Weights of a small GPT-style language model, trained from scratch on English Wikipedia.
Size: 16 layers, width 256, 8 heads of 32.
Training: a variant of SOAP for these matrices, 496M tokens, 1891 steps.
Each number is 128 + 24 x the weight over its row's rms, rounded and kept within 0 to 255. Layers, rows and columns count from 0. The size above them is the row's rms in percent of the matrix's.

# layer 2 MLP down (transposed), 1024x256, rms 0.0968, rows 126-160, columns 0-63
size [ 99 104  97 105  95  92  98 100  99 112  90 109 100  93 110  87  88 104 115 106 101  99 107  94  86  96 107  95 100  99  97  97 102  94  94]
[[ 77 122 116 109 122 121 133 103 125 139 134 131 135 149 145 174 154 134 137 173 161 165 124 148 120 123 129 164 149 116 140  89 113 167 149 107 110 100 129  74 100 124 138 103 103 128 105 122  98 127 140 128 148 139 124  99 144  79 115 107 143 114 115 129]
 [ 99 139 126 142 126  92 152 105 119 136 144 129 103 142 145 119 119 108 127 163 147 148 145 175 116 143 154 133 121 181  58 140 124 140 116 181 159 131 155 128 128 110 103 146 115 101 114  99 100 107 143 129 154 138 108 193 141 159  83  99 178 109  86 117]
 [169 110 125 121 133 115  96 107 152 156 116 124 150 124 144  48 131 154 145 118  82 167  91 149 117 121 137 105 129 136 119 129 136 121 144 117  78  93 149 127 104 173 133 139 142 154 160 132  99 116 156  88 119 124 122 142  95 153 136 126 103 131 118 128]
 [142 125 140 131 155 138 141 106 124 140  81 149 112  96 133 205 170 121  98 148 149 113 170 138 105 135 175 153 136 154 124 166  90 132 128 127 134  86  88 141 111  91 120 167 144 146 111 154 104 114 106 120 109 104 141 112 104 102  81 118 116 156 131 129]
 [110 167  96 133 103 139 175 138 139 202 121 123 145 167 109 131 145 105 123 120 123 118 165 106 113 139 111 146 116 123 153 119 127 133 115 120 118 129  98 119 134 126 112 175 176 131 181 119  92 155 119 175 130 113 108 133 138 157  85 113 153  89 108 151]
 [156 132 128 113  98 108 159  97 112 120  94 156 132 138 151  75 117 108 141  53 102 119 149 173 140 100 130 105 135 128 142 146 130 106  95 132 131 114 161 144 115 139 121 144 120  98 135 117  96 133 111 132 130 140 128 129 122 186 125 126  94  74 170 127]
 [103 146 187 168 124 140 155 147 155 118 131 135 116  54 142 149 150 133 113 138 125 152 150 141 126 130 114 132  90 150 131  93 146 153 181 120  94 104 109 169 118  96 108 117 147 132  90 187  95 114 138 104 118 168 128 130 153  99 136 104 135  92 131 151]
 [158 119 124 147 141 147 142 143  99  80 121 127 116 107 107 106 142 120 149  90  97 162 121 102 142 122 155 125 138 119  99 167 123 121 152 203 111 125 111 155 118 150 173 150 140 117 130 166 158 114 120 146 115 170 161 117 135 154 135 125 126  60 114 131]
 [120 113 162  93 135 110 112 116 159 120 157 149 139 143 144  95 147 152  99 136 117  87 136 180 153 102 132 136 107 106 116 104 122 119 170 106 110 100 110 164 176 132 119 105 117 133 115 134  99 166 103 160  85 155 153 136 188 116 155 149  78 115 157 124]
 [126 125  80 119 128  99 106 145 100 203 126 119 132 156 199 112 109 126 111 116 111 118 116 137 106 127 118 126 147 134 114 190 136 165  97 156  84 161 124  94  85 114  93 135 106 154 130 139 157 144 137 101 118 133  98 127 148 165  94 116 164  85 149 126]
 [115 119 126 129 192 113 124 164 124 136  78 121 115 112 117 162 116 134  85  98 116 123 174 140 114 105 171 113  95  82 141  91 131 154 124 154  77 150 106 144 146 115 138 143 145 127 145 101 102 105 147 119 157 118 139 134 139 125 144 138 122 157 137 140]
 [112 112 153 118  90 151 137 168 148  98 137 157 150 112 113 111 113 160 117 168 102 128 101 122 109 119 104  84 126 119 131 108 113 149 121  62 111  76 116 145 115 174 109 156  94 127  83 154 122 130 151 158 117 114 122 126  88 153 148  98  93 130  61 128]
 [111 139 135 131 116 133 101 119 144 130 107 150 111 103 129 186 129 193 112 100 113  93 101 133 149 133  94 112 112 125 123  95 142 113 149 110 116 147 121 149 165 127  94  79 108 145 119 142 117 143 119 152  64 162 133 161 112  65 150 123 115 122  97 139]
 [149 157 137 143 116  96  95 138 176 141 119 126 128 139 141  49 123 122 169  83 122 127 128 110 177 139 156 121  68 140 166 128 157 140 133 142 120 110 166 109 113 132 161 135 137 176 109 123 106  54 147  92 123 106 134 129  83 213 166  96 139 111 112 118]
 [151 163 146 113 156 111 145 153 143 120 159 122 115 127 107  88 149 108 108 113 123 137  94 106  90 164 127 145 147 141 127 129 113  80 140  56  85  82  99 149 113 121 116 137 109 131  85 147 104 155  90 142  98 112  88 102 141  97 141 144 120 152 114 125]
 [ 77 117 110 100  99 165 168 121 123 115  80 119  85 151 114 123 135 119 180 128 142 156  87 136 126 121 108 157 119 129 109 139 165 136 118 102 151 166 154 147 167 115 106 138 102 159 119 100 164 119 123 151 130 118 104 128 122 160 150 170 161  88 150 140]
 [126 181 109 148 150 114 165 105 151 143  87 155 134 126 117 238 128 131 107 109 171 142 115 126 116 114 111 109 128 107 141  86 144 124 127 153 128 147 130 135 138 126 130 110 129 138 127 138 120 142 121 154 152 133 124 146 134  48 106 143 110 115 144 109]
 [ 91  96 137 148 140  98 168 125 141 117 140 122  73 117 173 190 139 150 135 117 120 120 125 128 131 171 129 156 155 160 129 123 130 129 136 137 105 118  88 109 121 132 157  93 135 115 122 158 129  91 160 178 129 142 136 118 120  96 119 130 110 185 125 145]
 [174 131 159 138 143 136 121 109 101  81 122 109 133 160  73 169 169 146 121 137 115 108 138 133 127 132 147 139 191  91  96 159 116 121 120 137 142 122 105 158 122  91 101 123 142 138 113 102 151 138  96 143 134 121  95 101 132 128 124 114 107 127 142 108]
 [135  95 118 105 143 148 148  83 131 129  95 120 171 117  99  64 130  94  99 157 156 119 117 142 117 141 148 128 150 100 160  91 132 110  98 144  92 108 148 103 111 120 150 145  86 139 176 103 120 121 125 118 105 149 132 114 116 137 120 172 147 110 120 127]
 [126 161 129 143 139 139 126 112 142 141 140 156 114  88 163 164 120 155 152 146 153 111 102 111 133  99 104 107 119 106  90  90 154  88 154 165 126 134 140 157 130 117 130 122 132 154 164  91 147 117 124 146  99 147 131 157 110 131 144 145 156 148 152 109]
 [113  97 119 138 127 108 165 111 149 120 154 152 205 150 123 193 145 120  81 131 159  88  72 135  83 137 188 122 148 180 122 128 129 132 145 148 137 121 137 129 127 110 133 153 141 127 100 127 152 146 131 154 152 148 113 114 139 110 147 108 143 142 107  85]
 [109 103 122  90 112 112 115 110 150 147 145 143 136 129 122 153 140 110 143 146 114 118 173 145 115 121 100 123 117 138 138 158 156 154 146 146 142 161  89 110 134 140 117  92 151 113 137 124 125 131 108 127 174 101  76  97 113  90 121 157 132 136  97 131]
 [152 144 120 140 107 113 110 154 133 112 144 135 132 161 153 171 175 139 117 117 126 105 120 101 122 109 156 112 135 154 109 137 131 141 128 134 108 112 149 117 144 158 115 161 151 130 148 115 147 135 174 181 124 150 159 134 153 110 138 100 121 151  94 101]
 [ 94 157 146 140 140  91 136 134 135 146 122 137 111 131 157 182 138 118 124 148 137 154  83 126 134 129 149 169 123  86 155 127 140 190 152 133 170 133 150 136 153 133 110 124  95 137 154 169 134 136 134  80 163 175 138 162 157  85 108 137 141 169 113 156]
 [109  76 119 141 107 160  98 117 144 136 157 130 119 100  87 143 132 118 109 129 141 129 108  82 128 137  86 117 129 117 141 126 141 112 130 111 121  94 155 150  94 121 129 120 117  97  96 119 108 131 160 121 125 130 134 123 124  76 132 141 103 174 103 127]
 [116  71 120 138 156  62 127 129 141 119 134 134 164 148 144 103 124  78 134 111  71 146 137 131 126 165 122 144 112 130 109 151 108  84 150 137 142 131  81 110 124 145 131 121 162 145 115 155 126 111 154 140 135 123 118 149 118 126 118 107 113 117 113 100]
 [118 159 142 124 122 123 165  93 138 137 161 130  96 143 131 208  95 142 118 132 154 124 111 153 102 133 127 127 146  73  99 139 151 128 127  97 132 138 111 173 108 160  80 136 137 112 140 129 124 156 138 102  94 116 134 128 102  98 181 120 131 159 132 119]
 [133 151  91 104 151 162 125 114 117 129 100 183 160 115 144 134 132  94 104 131  98 110 158 113 150 121 117 161 138 144 105 104 123 127 151 100  98 106  86 149 121 130 123 100  90 112 149 156 113 164 142 119 148 147 125 152 142 156 108 143  94 125 137 134]
 [104 120 130 123 109 117 116  79 116 151 114 117 122 140 126 219 148 144 110 188 152 120 122 111 158 111 140 140  99  94 104  97 120 102 117 183 126 126 131 132 128  78 119  80 170 167 131 115 148 152 116 137 146  97 127 120 126  86 148 149  99 119 109 117]
 [105 103 105 153 110 101 118 120 148 135 133 141 103 126 120 139 123 141 136 122 151 135  99 111 111 135  86 123 147 105 155 157 119 127 148  71 127 154 168 141 159 132 157 105 144 110 116 112 119 179 141 117 159 160 157 117 123 122 140 125 114 129 122 117]
 [113 153  96 124 157 128  96  81 126 111 140 128 111 144 153 118 117 100 139 131 104 107 105 108 139 119 124 147  99 139 107 116 133  77 136  87 152 114 125  91 148 144  63 124  96 143 129 120 135 142 136 131 118 133 121 133 138 101 115 125 134 103 142  97]
 [146 115 160 118 145 108 130 126 157 110 114 140 117 121 135 153 119 130 110 168 141 146  87 125 140 122 130  93 108 200 143 114 116 103 109 134 143 149 130 130 118 159 142  88 105 140 134 159 119  93  99  95 160 129 175 123 109 115 143 112 143 163 124 130]
 [142 132 150  85 112 125 107 116 107 131 115 118 141  93 118  40 161  95 121  87 173 157  75 154 132 133 155 138 133 180 143 138 146  95 140 140  83 113 120 116  81 147 144 149 158 160 133 109 126 171 129 114 166 146 109  98 131 174 134  99 115 129 143 137]
 [136 151 129 154 125 128  83  85 131 126 102 140  56 125 127  93 102  93 155 183 156 149 139 126 141 117 139 125 148 131 132 147  97 118  99 128 114 154 120  83 109 114 139 114 141 121 131 126 121 129 137  86 163 140 150 131 114  86 135 142 142 130 123 140]]
# layer 2 MLP gate, 1024x256, rms 0.111, rows 127-161, columns 0-63
size [ 98  99 104 102  85 105  99  97 110 103 103  98  98 111  86  91 106 103 101 104  99 101  93  95  92 105  98 102 103  96  99  98  85 102  98]
[[141 120 130 143 134  94 128 151 118 159 140 117 122 156  85 154 129  75 123 127 110 180 153 116 130  87  90 127  95 151 104 131 115 128 104 121 154 164 122 137 156 126  78 128 105 128 168 134 112 126 113 140  97 113 155 111 126 177 119 157  90  92 170 160]
 [173 159 150 124 115  82 148 105  89 155 108 166 182 106 156 155 143 144 156 112 171 135 109 120 142 116 179 147 135 132 108 125 127 138 119 127 118 120 103 110 186 162 108  95 135 138  98  97  98 146 142 126 136 149 104 144 127  75 168 127 148 142  91 126]
 [119 146 158 151 120 150 111 126 108  97 127 136 150 122 143  94 197 117 132  93 114 113 128 156 114 131 147 157 121 123 157 148 131 132 141 113 129 152 140 126 123 112  88 150 113 115 131  94 135 130 131 137  84 123 156 186 118 104 135 150 160 102 124 100]
 [116 133 108 140 126 125 124 144 144 179  99 126 111 111 120 119 123 128  96 151 132 105 123 137 144 127 115 150  88 114 118 109  92 118 165 169  93 131 146 129  97 124 155 145 131 123 124 107 157 160 142 127 145  91 148 129 147 124 118 128 112 100 137 148]
 [ 70 124 133 130 117 131 115 159 100 115 142  95 162 113 143 159 113 134 135 143 142 103 120 161 140 139 122 135 113 138 167 137 160 143 114 162 137  73 124 113 140 129 140  92 132 110 178  88 138 124 108 127 153  88 151 165 169 146 146 168 137 161 127  94]
 [137 142 124  95 147 126  82 107 147  96 141 132 108 160  86 109 121 110 111 121 160 151 126 135 140 111  83 144 180 108 131 169 173 130 128 125 130 155 169 127 128 115  76 144  84 125 136  74 127 119 120 125 123  98 134 118 103 144 125 129 109 157 104 111]
 [ 98 136 123 131 122 100  90 110 146  91 177 148 137 131 144 165  56 160 136 157 113 132 144 181 118 125 164 163 119 126 137 105 115 143 115 177 101 156 168 160 132 180 143 105 125  86 117 102 157 147 132 141 144  71 148  95 146 121  85 141 130 125 115 132]
 [112 135 111 127 102 135  98 116 146 129 148 129 131 157 104 159 122  92 118 102 113 109 144 121  77 138 112 153  74 137 122 114 132 109 117 155 152  92 120 148 136 123 144 112 122 160 127 136 126 153 138  93 175 137 127 135  98 101 143 116 168 157 108 121]
 [157  99 122  96  99 124 113 152 115 108 155 110 140 160  93 147 170 113 157 117 165 136 110 104 132 135 113  89 131 175 150 123 158 146 151  78 127 143 139 129 151 144 174 144 121 125 117 136 157  81 106 108 105 137 158 148 132  92  97 181 104 127 145 135]
 [159 125  89 150 130 158 179 139 112 126 140 125 114 116 131 136 116 132 147 136 123 129 125 185 121 135  75  93 122 128  96 141 162 115 115 140 113 112 109 167 119  78 128 117 133 125 111 116 138 130 112 158 116 129 109 100 123 134 124  93 110  85 134 128]
 [ 93 153 103 125 146 110  65 142 109 138 171 121 119 101  80 135  95 147 148 100 115 100 123 139 127  94 132  85 104 145  97 100 174 135 119 126 149 136 128  96 125 132 104 182 122 159 103 120 102 109 136 118 169 129 126 147  95 112 144 131 114 143 140 176]
 [149 142 134 144 138  94 176 150 136 119 105  80 135 168 125 123 108 160 104 149 179 140 118 174 165 119 110 123 114 125 162 142 159 139 167 138 116 119  98 146 109 130 103 155 133 100 117  97 130 100 154 128 175 136 135  85  47 178 111 133 139 128 155 100]
 [126 146 136 140 124 151  81 125 151 135 107 152 149 127 124 121  91 183 117 139 121 113 145 137 113 113 126 121 112 144 122 161 120 184 108 154 162 106 119 128 118 161 132 136  98 153 110 114 138  84 116 120 148 116 106 158  94 127 158 142 148 150 120 136]
 [132  99 108 179 129 126  88 106 105 119 128 156 139 130 140 147 144 134 129 130 160 130 161 111 137 116 154  90 111 117 122 148 100 153 130 162 154 183 154 139 139 147 156  89 152 125 145 120 181 121 165  90 143 134 133 111 134 118 151 101 104 124 131 122]
 [137 116 128 129 116  76 135 119 142 158 133 121 179 115 119 165 146 121  85 174  87 113 146 129 113 165  98 127 124 141 138 120 127 125 150 138 156 132 111 161 107 136 157  98 122 112 115 156 150 116 134 143 145 155 110 137 120  83  99  99 105 123 106 122]
 [134  67 149  83 118 126 129 183 136 114 136 122 108 122 133 119 129 122 122 159 133 138 143 172 167  93 141 166 135 108 109 152 103 124 142 124 120 150 154 133 103 151 112 158 116 102 121  98 123  97 147 123 145 135 130 101 134 148 158 133 148 117 113  92]
 [146 123  98 111 109 148 114 143 134 120 139 139 138 128 154 105 121 126 166 113 117 145 132 106 124 149  97 124 141 118 185 135  77 110 158  96 133 147 103 101 114 111 139 107 128 110 134 117 144  83 124  94 102  84 117 121  82 160 146 112  95 116 121 142]
 [111 114 134 154  99 153  84 119 124 131 125 146 139 167 112  97 140 104  74 140 142 140  83 105 111 117 138 135  84 126 129 118 108 151  98  98 127 118 106 102 100 171 134 136 136  70 159 161 118 173 153  61 108 115 139 115 154 101 114 134 115 108 122 147]
 [138 143 127 112 105 140 160  93  76 148 115 113 200 172 103 117 134 134  83 150 128  84 147 118  89 144 142 167 133 122 168 123 153 113  75 146  92 153 130 134  88 101 151 167  90 135 133 118  92 170 129 151 115 154 122 151  94 136 164 107 118  77 127 160]
 [142 119 113 123 109 111  89 116 112 144 158 138 151 162 136 137 129 120  98  86 114 131 114 162 148  93 115 146  95  80 134 127 123 137  93  99 107 113 144 141  84  72 124 182 138  63 123 106 116 144 111 114 110 120 110 121 155 128 125 131 101 117 139 131]
 [130 107 128 138 156 116 126 147 106 139 171 122  82 170 132  95 110 105 136 105 100 101 124 152 133 109 161  86 131 104 102  82 116 140 176 100 131 129 123 116 102  97 122 143 120 132 133 127 154 127 142 131 115 101 133 133  76 128 155 136  93 170  78  89]
 [154 106 135 160 126 130 162 125 146 152 146 104 141 145 168 167 101 139 152 145 115 120 118 161 160 167 130 123 113 131 103 126 143 170  92 113  78 113 158 100 124 132  97 138 102  83 122 117 149 138 111 123 125 170 163 163 123 119 113 124 102 135 114  88]
 [135  93  93 123 137 176 164 135 140  83 135 128 168 153  91 140  83 107 120 137 140 135 118 147 117 172  95 148 160 171 173  97  99 127 128 169 153 180  73 112 153 102 122 103 128 161 127 115 126 152 124 119 123 133 114 115 127 121 141 120 112  98 149 150]
 [104 153 157 127 120 139 143 125 147  98 127 112 148 117  92 113 132 134 114 127  97  86 180 149 142 118 148  79 100 140 145 112 118 162  64 173 104 146  84 156  85 154 152 122 115 144  97 106 130 142 136 172  98 138 117 100 137 122 131 168 108 114 137 110]
 [146 119 107 125 101 134 133 111 133 123 137 136 124 163 178 138  69 154 152 152 118 122 127 106 116 123 142 125 126 113 131 141 131 147 155 107 153  98  76 156 120 140 125 162 143 132 125 153 173 136 123  89 132 144 141  83 113 125 161 128 103 118 106 144]
 [136 122 131 106 145 133 153 138 146 140 113 176 134  96 129  97  84 131 119  97 164 108 136 156 153 138 109 100 148 149 141  95  89  98 163 139 143 136 113 107 142 114 106 126 137 139 154 169 151 147 101 128 109 133 115 125  53 162 143  96 110 155  86 121]
 [114  96 108 144 142 171 106 139 166 106  99 118 118 150  90 165 145 112 124 125 118  98 138  77 150 105 132 133 149 124 121 140 118 148 146 125 184 145 101 142 118 118 121 150 170 161 107 106 137 134 150 135 139 142 130 124 128  94 132 121 135 118 168 119]
 [135 168  96 106 110 117  88 114 113 113 132 140 148 109 117 191 125 121 110 148 109 115 128 118 119 102  84 147 111 156  89 118 120 141 145  94 117 130  90 147 107 114  83 127  72 171 114 183 130 122 115 131 196 134 127 151 159 175  96 137 139 100 130 121]
 [108 122 138 124 141 100 141 165 145 160 114 156  87 160 159 141 149  95 119 134 123  99 112 134 113 134  95 143 126 124 109 132 115 137 120 122 122 136 144 140 142 154 137 133  87 121 154 100  91 119  81 129 126 162 129 102 129  96 117 178 101 138 164 118]
 [116 112 114 147 109 127 125  87 127 144 115 171 168 153 141  96 128  86 173 160 167 166 107 155 136  89 153 189 131 135 136  74 103 114 148 129 160 131 112 136 148 128 139 140 107 120 144 171 130 127 196 104 144  49 125 144 124 112 151 126  97 107 132  95]
 [130 162 190 111 168  75 136 182 115 121  92 148 123 126 101 166 125 148 148  80 110 124 148 122 181 170 160  70 117 111 111 156 144 154 113  66 130 144 163 138  90 115 160 158 102 143 149 111 118 123 152  74 165 148 112 129 151 112 101 128 106 140 128 130]
 [140 167 110 107 133 168 154 141 124 124 114 124 119 101 126 156 127 125 151 147 116 103 118 140 111  97 172 102 114 121 132 101 150 150 134 164 107 107 107  75  95 124 119 150 165 140 122 132 114 166 114 133 142  96 157 121 106 127  95 113  47 101  93 108]
 [114 142 142 131 132 122 180 145 121 110 134 112  97  80 122 139 133 146 153 142 142 134 140 106 122 146 109 129 149 112 168 129 130 105 119 140 102  95 111 131 150  99 128 132 136 133  81 137 132 131 157 136 140 133 133 131 137 132 119  91 112  86 120 131]
 [107 107 167 118 115 158 148 127 117 128 166 123 146  65 119  78 130 119  83 121 123  80  93 158  99 113 100  98 129 144 112 126 108 119 162  92 122 104 144 122  84 132 105 140 109 115 155 115 160 107 137  92 123 112 134 151 118 121 104 131 146 151 124 129]
 [135 114 112 137 161 151 133 121 132 132 148 143 147 136 104 123 108 108 136 111 154 129 151  88 117 122 161 155 119 118 120  77  92 107 126 121 129 131 146 137 134 109 104  89 105 103 172 186 113 112 136 104  80  97 120 126 147 142 151 161 119 106 128 127]]
# layer 2 MLP up, 1024x256, rms 0.11, rows 127-161, columns 0-63
size [101 104 106 100  84 102 101 102 105 105 107 104  97 109  88  92 101 105  97  97  99  99 100  93  90 106  98  99 108 101 100  98  91  89  95]
[[166 115 130 138 112  90 129 116 116 147  87 154 119 153 168 137 139 109 158 145 137 118 135 151 163 170 163 135 112 111 134 127 124 160 129 129 115 113 111 108 151 171  77 138 144  71 116  67 104 154 136 167 133 142 157  89 150 143 142 137 162 116 149 116]
 [104 133 139  98 142 106 159 131 138 108  51 148 168 133 134 148 166 159 142  84 132 135 110 130 107 114 161 136 195 126 148 132 152 161 147 128 128 124 124 126 168 120 114 105 162 161 127 112 104  98 121 131 175 130 101 139  91  93 155 117 201 161 107 133]
 [142 131  68 143 146 164 148 140 181 179 102 135 125 147 119 132 128  94 132 130 122 123 150 126 121 115 153 147 129 106 104 126 132 153 114 144 134  99 137 128 152 152 126 122 116 136 146 141 113 167 152 118 154 130 126 125 130 133  97 127 128 115 154 173]
 [125 125  95 139 136 113 121 122 108 138 108 158 116 121 136 130 145 118 104 166 157 112 132  95 123 107 109 119 140 105  89 136 124 132 146 130  98 142 132 145 166 125 133 139 129 132 137  98 148 157 138 145 115 104 123  91 135 136 109 119  87  79  92 121]
 [100 120 127 166  71 114 101 131  91 148 151 130 150 104 126 151 147 145 128  92 111  77 153 160 120 144 157 121 119 134 156 164 142 139  93 166 126 104  75  87 160 114  98 106 140 117 128  82 130 114 112 104 151 122 171 165 152 138 121 134 125 101 145 101]
 [130 119 113 157 109 121 144 133 142 151 109 130 117 140 155 158 122  98 140 125 145 182 132 172 110 151 129 154 139 107  84 145 152  81 127 130  93  94 133 145 117 178 161 161 127 116 159 145 124 128 142 158 146 121  95 144 129 124 129 126 128 143 116 125]
 [131 145 172 124 113 144 139 129 121 117 104 118 129 133 129 185  65 158 157 114 124 103 101 144 116 131 140 146 146 152 119 109 160 119 135 163 126 122 171 155 155 165 106 109 117 150 143 134 111 131 113 100 119 144 115 129 137 112  69 133 149 165 118 108]
 [131 129 120 121 131 129 128 122 127  76  98 107 118 104 144 110 145 166 108 112 129 128 171 119 129  85 127 102 196 136 137 119 156 133 126  66 146 173 135  88  97 150 156 158 124 104 121  95 145 117  90 180  98 182  85 154 107 108 176 135 120 114 152 124]
 [119  83 134 184 125 165 108  92 184 117 138  92 114 121 146 137 112 122 141 140 147  82 127 128 139 182 139 169 137 112 148 124  82 166  98 112 109 118 166 136 147 156 112 138 204 112 119 137 121 105 112 115 126 157 119 115 134 121 161 112 135 117 103 141]
 [ 73 110 129 136 115 120 103  88 114 116 104 172 127 150 139 124  96 110 155 119 134 118 107 103 115 144 138 138 138 132 134 115 102 179 102  80 115 153 137 115 127 123  92 138 126 143 146 165 145  90 123 122 128 130  84  78 106 146 115 113 125 129 132 134]
 [115 132 136 148 123  77 156 131  89 108 128 139  93 137  67 157 109 102 151 115  93 110 148 126 118  96 117 106 150 155 144 132 157 166  93 123 164 104  71 134  79 127 128 134  97 115 136 163 159 153 123  89 142 124 132 130 148 120 135 138 135 122 123 133]
 [117 108 128 113 144 120 111 145 109 151 142 136 144 126 143 136 125 153 108 126 123 138 125 107 159 171 106 113 125 130 122 102  87 107 138 126 118 128 120  77 142 113 139 120 150 144 126 114 132 102 114 118 132  91 127 127 175  76 124 136  98 111 104 145]
 [111 119 103 142  79 119  67 142 166 166 120 128 157 159 149 113 102 147 143 137  92 117 140 140 155 122 154 149 120 101  86 114 150 166 120 124 142 132 158 103 104 131 130 163 106 110 131 166 152 125 125 130 159 155 116 133 109 151 131 140 135 145 137  75]
 [136 133  99 115 120  92 147  86 164 159 144  99 109 143  83 112 138  90 118 174  86 143 100 107  77 154 150 140 130 198 146 117 117  98 143 115 105 122 158 141 136 147 132 143 106 125 108 155 124 139 104 132 116  91 132 112 134 155 112 112 148 141 104 132]
 [136 166 111 167  96 147  97 121  91 119 114 137 112 140 156 111 109 107 186 106 168 138 132 153 133  88 155 156 126 151  97 130 135 161 109 150 153 107 115 113 155 115 124 159 125 164 143 107 123  85 143 161 120 118 162 112 139 149 133 163 168 108 145 126]
 [104 169 107 148 134 139 128 122 140 136 129 136 139 138 117 134 117 102 119  74 107 111 116 131 102 163 165 154 170 151 100 104 157  85 106 134 131 164 129 117 123 123 135  90 133 143 150 146 136 160 164 168 162 118 136 152 122 100 130 101 114 143 127 121]
 [174 129 149  88 133  84  85 127 110  94  53  77 117 155 125 127 108 110 147 108 132 123 113 156 141 104 146 149 144  76 163 122 102 124 136 145 137 159 124 155 141 155 133  99 100 168 154 115 112 105 145 107 114 137 131 124 125 133 106 143 159 122 106 150]
 [149 131 158 101 114 170  87 166 168 122 125 132 128 146 119  89 189 119 173 183 123 130 154 133 127 164 174 123 173  93  94  87 134 172 152 103 148 129  86  92 127 110 127  82 159 111 131  70 143 125 106 117 137 131 121 117  96 110 100 125 117 169 129  99]
 [142 108 130  97 137 162 137  95 121 129 170 108 156 127 157 120 115 147 166 133 145  66 114 128 124 164 157 146  85 131 133 129 130  92  98  99  65 114  99 142 162 134 175 139 126 135 142 128 189 171  90 112  99 116 129  90 136 142 120 124 124 118 108 128]
 [113 174  92 132 129  66 123 160 169 103 144 132 117  81  61 132 101 131  98 131  92 147 144 120 143 122 134 134 131 155 139 109 172 125 104 122 116 118  76  81 123 110 181 120  99  97 178 154 149 173 118 132 147 162 130 113 136 132 164 126 104 130 104 162]
 [104 117 115 130 143 154 112 156 148  95 133  95 125 126 140 120 141 131 127 131 118  93 126 105 134 114 131 123 103 157 129 104 130 104 105 104 111 100 111 118 104  89 109 140 124 149  90 113 167 104 103 143 134  85 150 105 126 111 156  82 117 146 136  73]
 [128 160  99 122 152 136 109 175 136 155 146 170 180  97  92 118 130 100 133 153 148 132 124 127 153  95 106 122 147 148 137 135 149 110 131  98 131 131  96 143  93 132  97 165 122 138 155 133 117 159 115 100 104  82 156 139 120 148  75 135  77  69 127 112]
 [132 159 151 123 120 165 110 165 144 125 103 109 126 156 131 110 154 135 111 121 137 164 120  93 193 129 137 106 190 124 120 181 113 134 146  98 176 153 125  94 170 144 169 155  70 152 154 116 152 117 126 105 147 125 112 115  79  95 121 132 129 144  77  83]
 [158 133 104 134 136 106 112  78 109 130 126 115 110 116 170 184 143 132 110 150 140 174  81 106 123 188 112 172 118 115 144 141 148 110 166  81 151 162 152 113 172  90 108 112 178 106 153 160 151 141 120 117 131 162 126 116 134 129 109 143 143 139 148 152]
 [137 127 133 131 142 144 119 128 106  99  94 109  93 120  47 101 129 155 101 131 193 117 120 113 136 149 143  87 149 108  99 143  94 120 125  93 109 148 172 103 158  89 100  95 125 130 157 137 148 128 144 143 136  88 141 114 139 117 155 123 126 190 110 131]
 [127 163 201 104 151 133 127 117 128 118 150 108 167 142 178 131 124 133 105 118 169 163 137 128 175 105 119 146 125 154 150 153  74 114 141 156 169 103 108 106 105 106 184 124 134 135 127 150 120 128 128 114  85 136 121 110 108 158 188 145 142 127 115 139]
 [131 175 154 142 120 106 133 103  94 170 164 154 155 124 158 101 129 182  88 129 159 154 174 139  97 157 144 158 166 103 110 125 108 116  80 169 130 126 115 170 125 151 118 111 137 112 130 168  63 102 131  95 121 150 154 161 119 132 127 146 143 177 118 120]
 [115 141 156 126 121 134  96 142 106  89 139 186 119 174 123 146 116 127 161 147 115 104 109 183 116 141 111  96 130 148 123 146 144 120 143 141 106 115 113 154 121 136  77 133 114 147  81 148 128  89 123 183 151 125 126 147 149 161 144 152 123 111 156 146]
 [158 124 124 140  86 161  88 117 181 142 135 120 145 111 118 123  87 120 205 152  98 175 123  65 178 115 146 142 157 115 122 144 111 103 141 121 147 160 162 109  98 132 114 132 140 114 112 101  91 139 193 136 105 119 125 115 107 128 153 112 161  86 140 124]
 [151 138 139 128 103 105 146 151 108  83 109 123 121 117 126  79 125 140  88 134  80 120 143 109 141 130 108  66 158  81 121 154 107  85  97 120  98 152 144 130 110 101 109 122 150 135 152  99 126 110  97 132 120 147 120 145 148 138 120 119 134 164 112 139]
 [ 74  54 111  94 104 138  81 116 111 107 132 113 158 141 142  94 144  97 116 193 124 109 110 124  95 133 128 176 132 106 125 114 120 103 132 123 135 156 139  90 118 125 120 137 153 114 121 135  62 122 159  87  84 144 133 120 136 113 169 118 140 153 109 129]
 [127 106 125 135 132  86 135 125 101 185 131 112 117 152 166 168 121 100 116 132 138 102 172 126 181 103 137 150 155 116 110  92 110 129 106 101 122 163 178 103 145 144 125 116 148 154 168 132 127 143 153  99 132 125 162 172 137 131 174 118 151 148 123 157]
 [ 99 120 136 124 127 122 156 170 117  73 178 111  95  97 125 132 163 133 134 160 158 174 118 163 120 119 133 159 159 134 144 143 103  93 120 105  98 104 124 131 105 130 107 163 111 127  89 142 162 145 178 125 167 108 129 114 141 144 140 105 102 103 120  94]
 [127  95 135 153 138 159 117 102 179 100 128 116 148 113 128 121 156 107 136 115 136 120 112 157 130  91  76 121 128 103  96 113  85 117 160 118 125 119  94 137 124  88 129 123 118 149 170 129 104 148 147  89 118 143 110 153 104 107 102 142 123 137 100 102]
 [142 127 155 138 174 144 148 120 150  83 164 112 122 129 139 163 109 143  81 146 109 144 124  72  79  82 134 138 117 176  69 135 147 163  86 125  95 141 116  92 100 154 152 117 149 134 125 166 171 122 158 137 120 160 135 117 159 123 131 183 115 102 140 157]]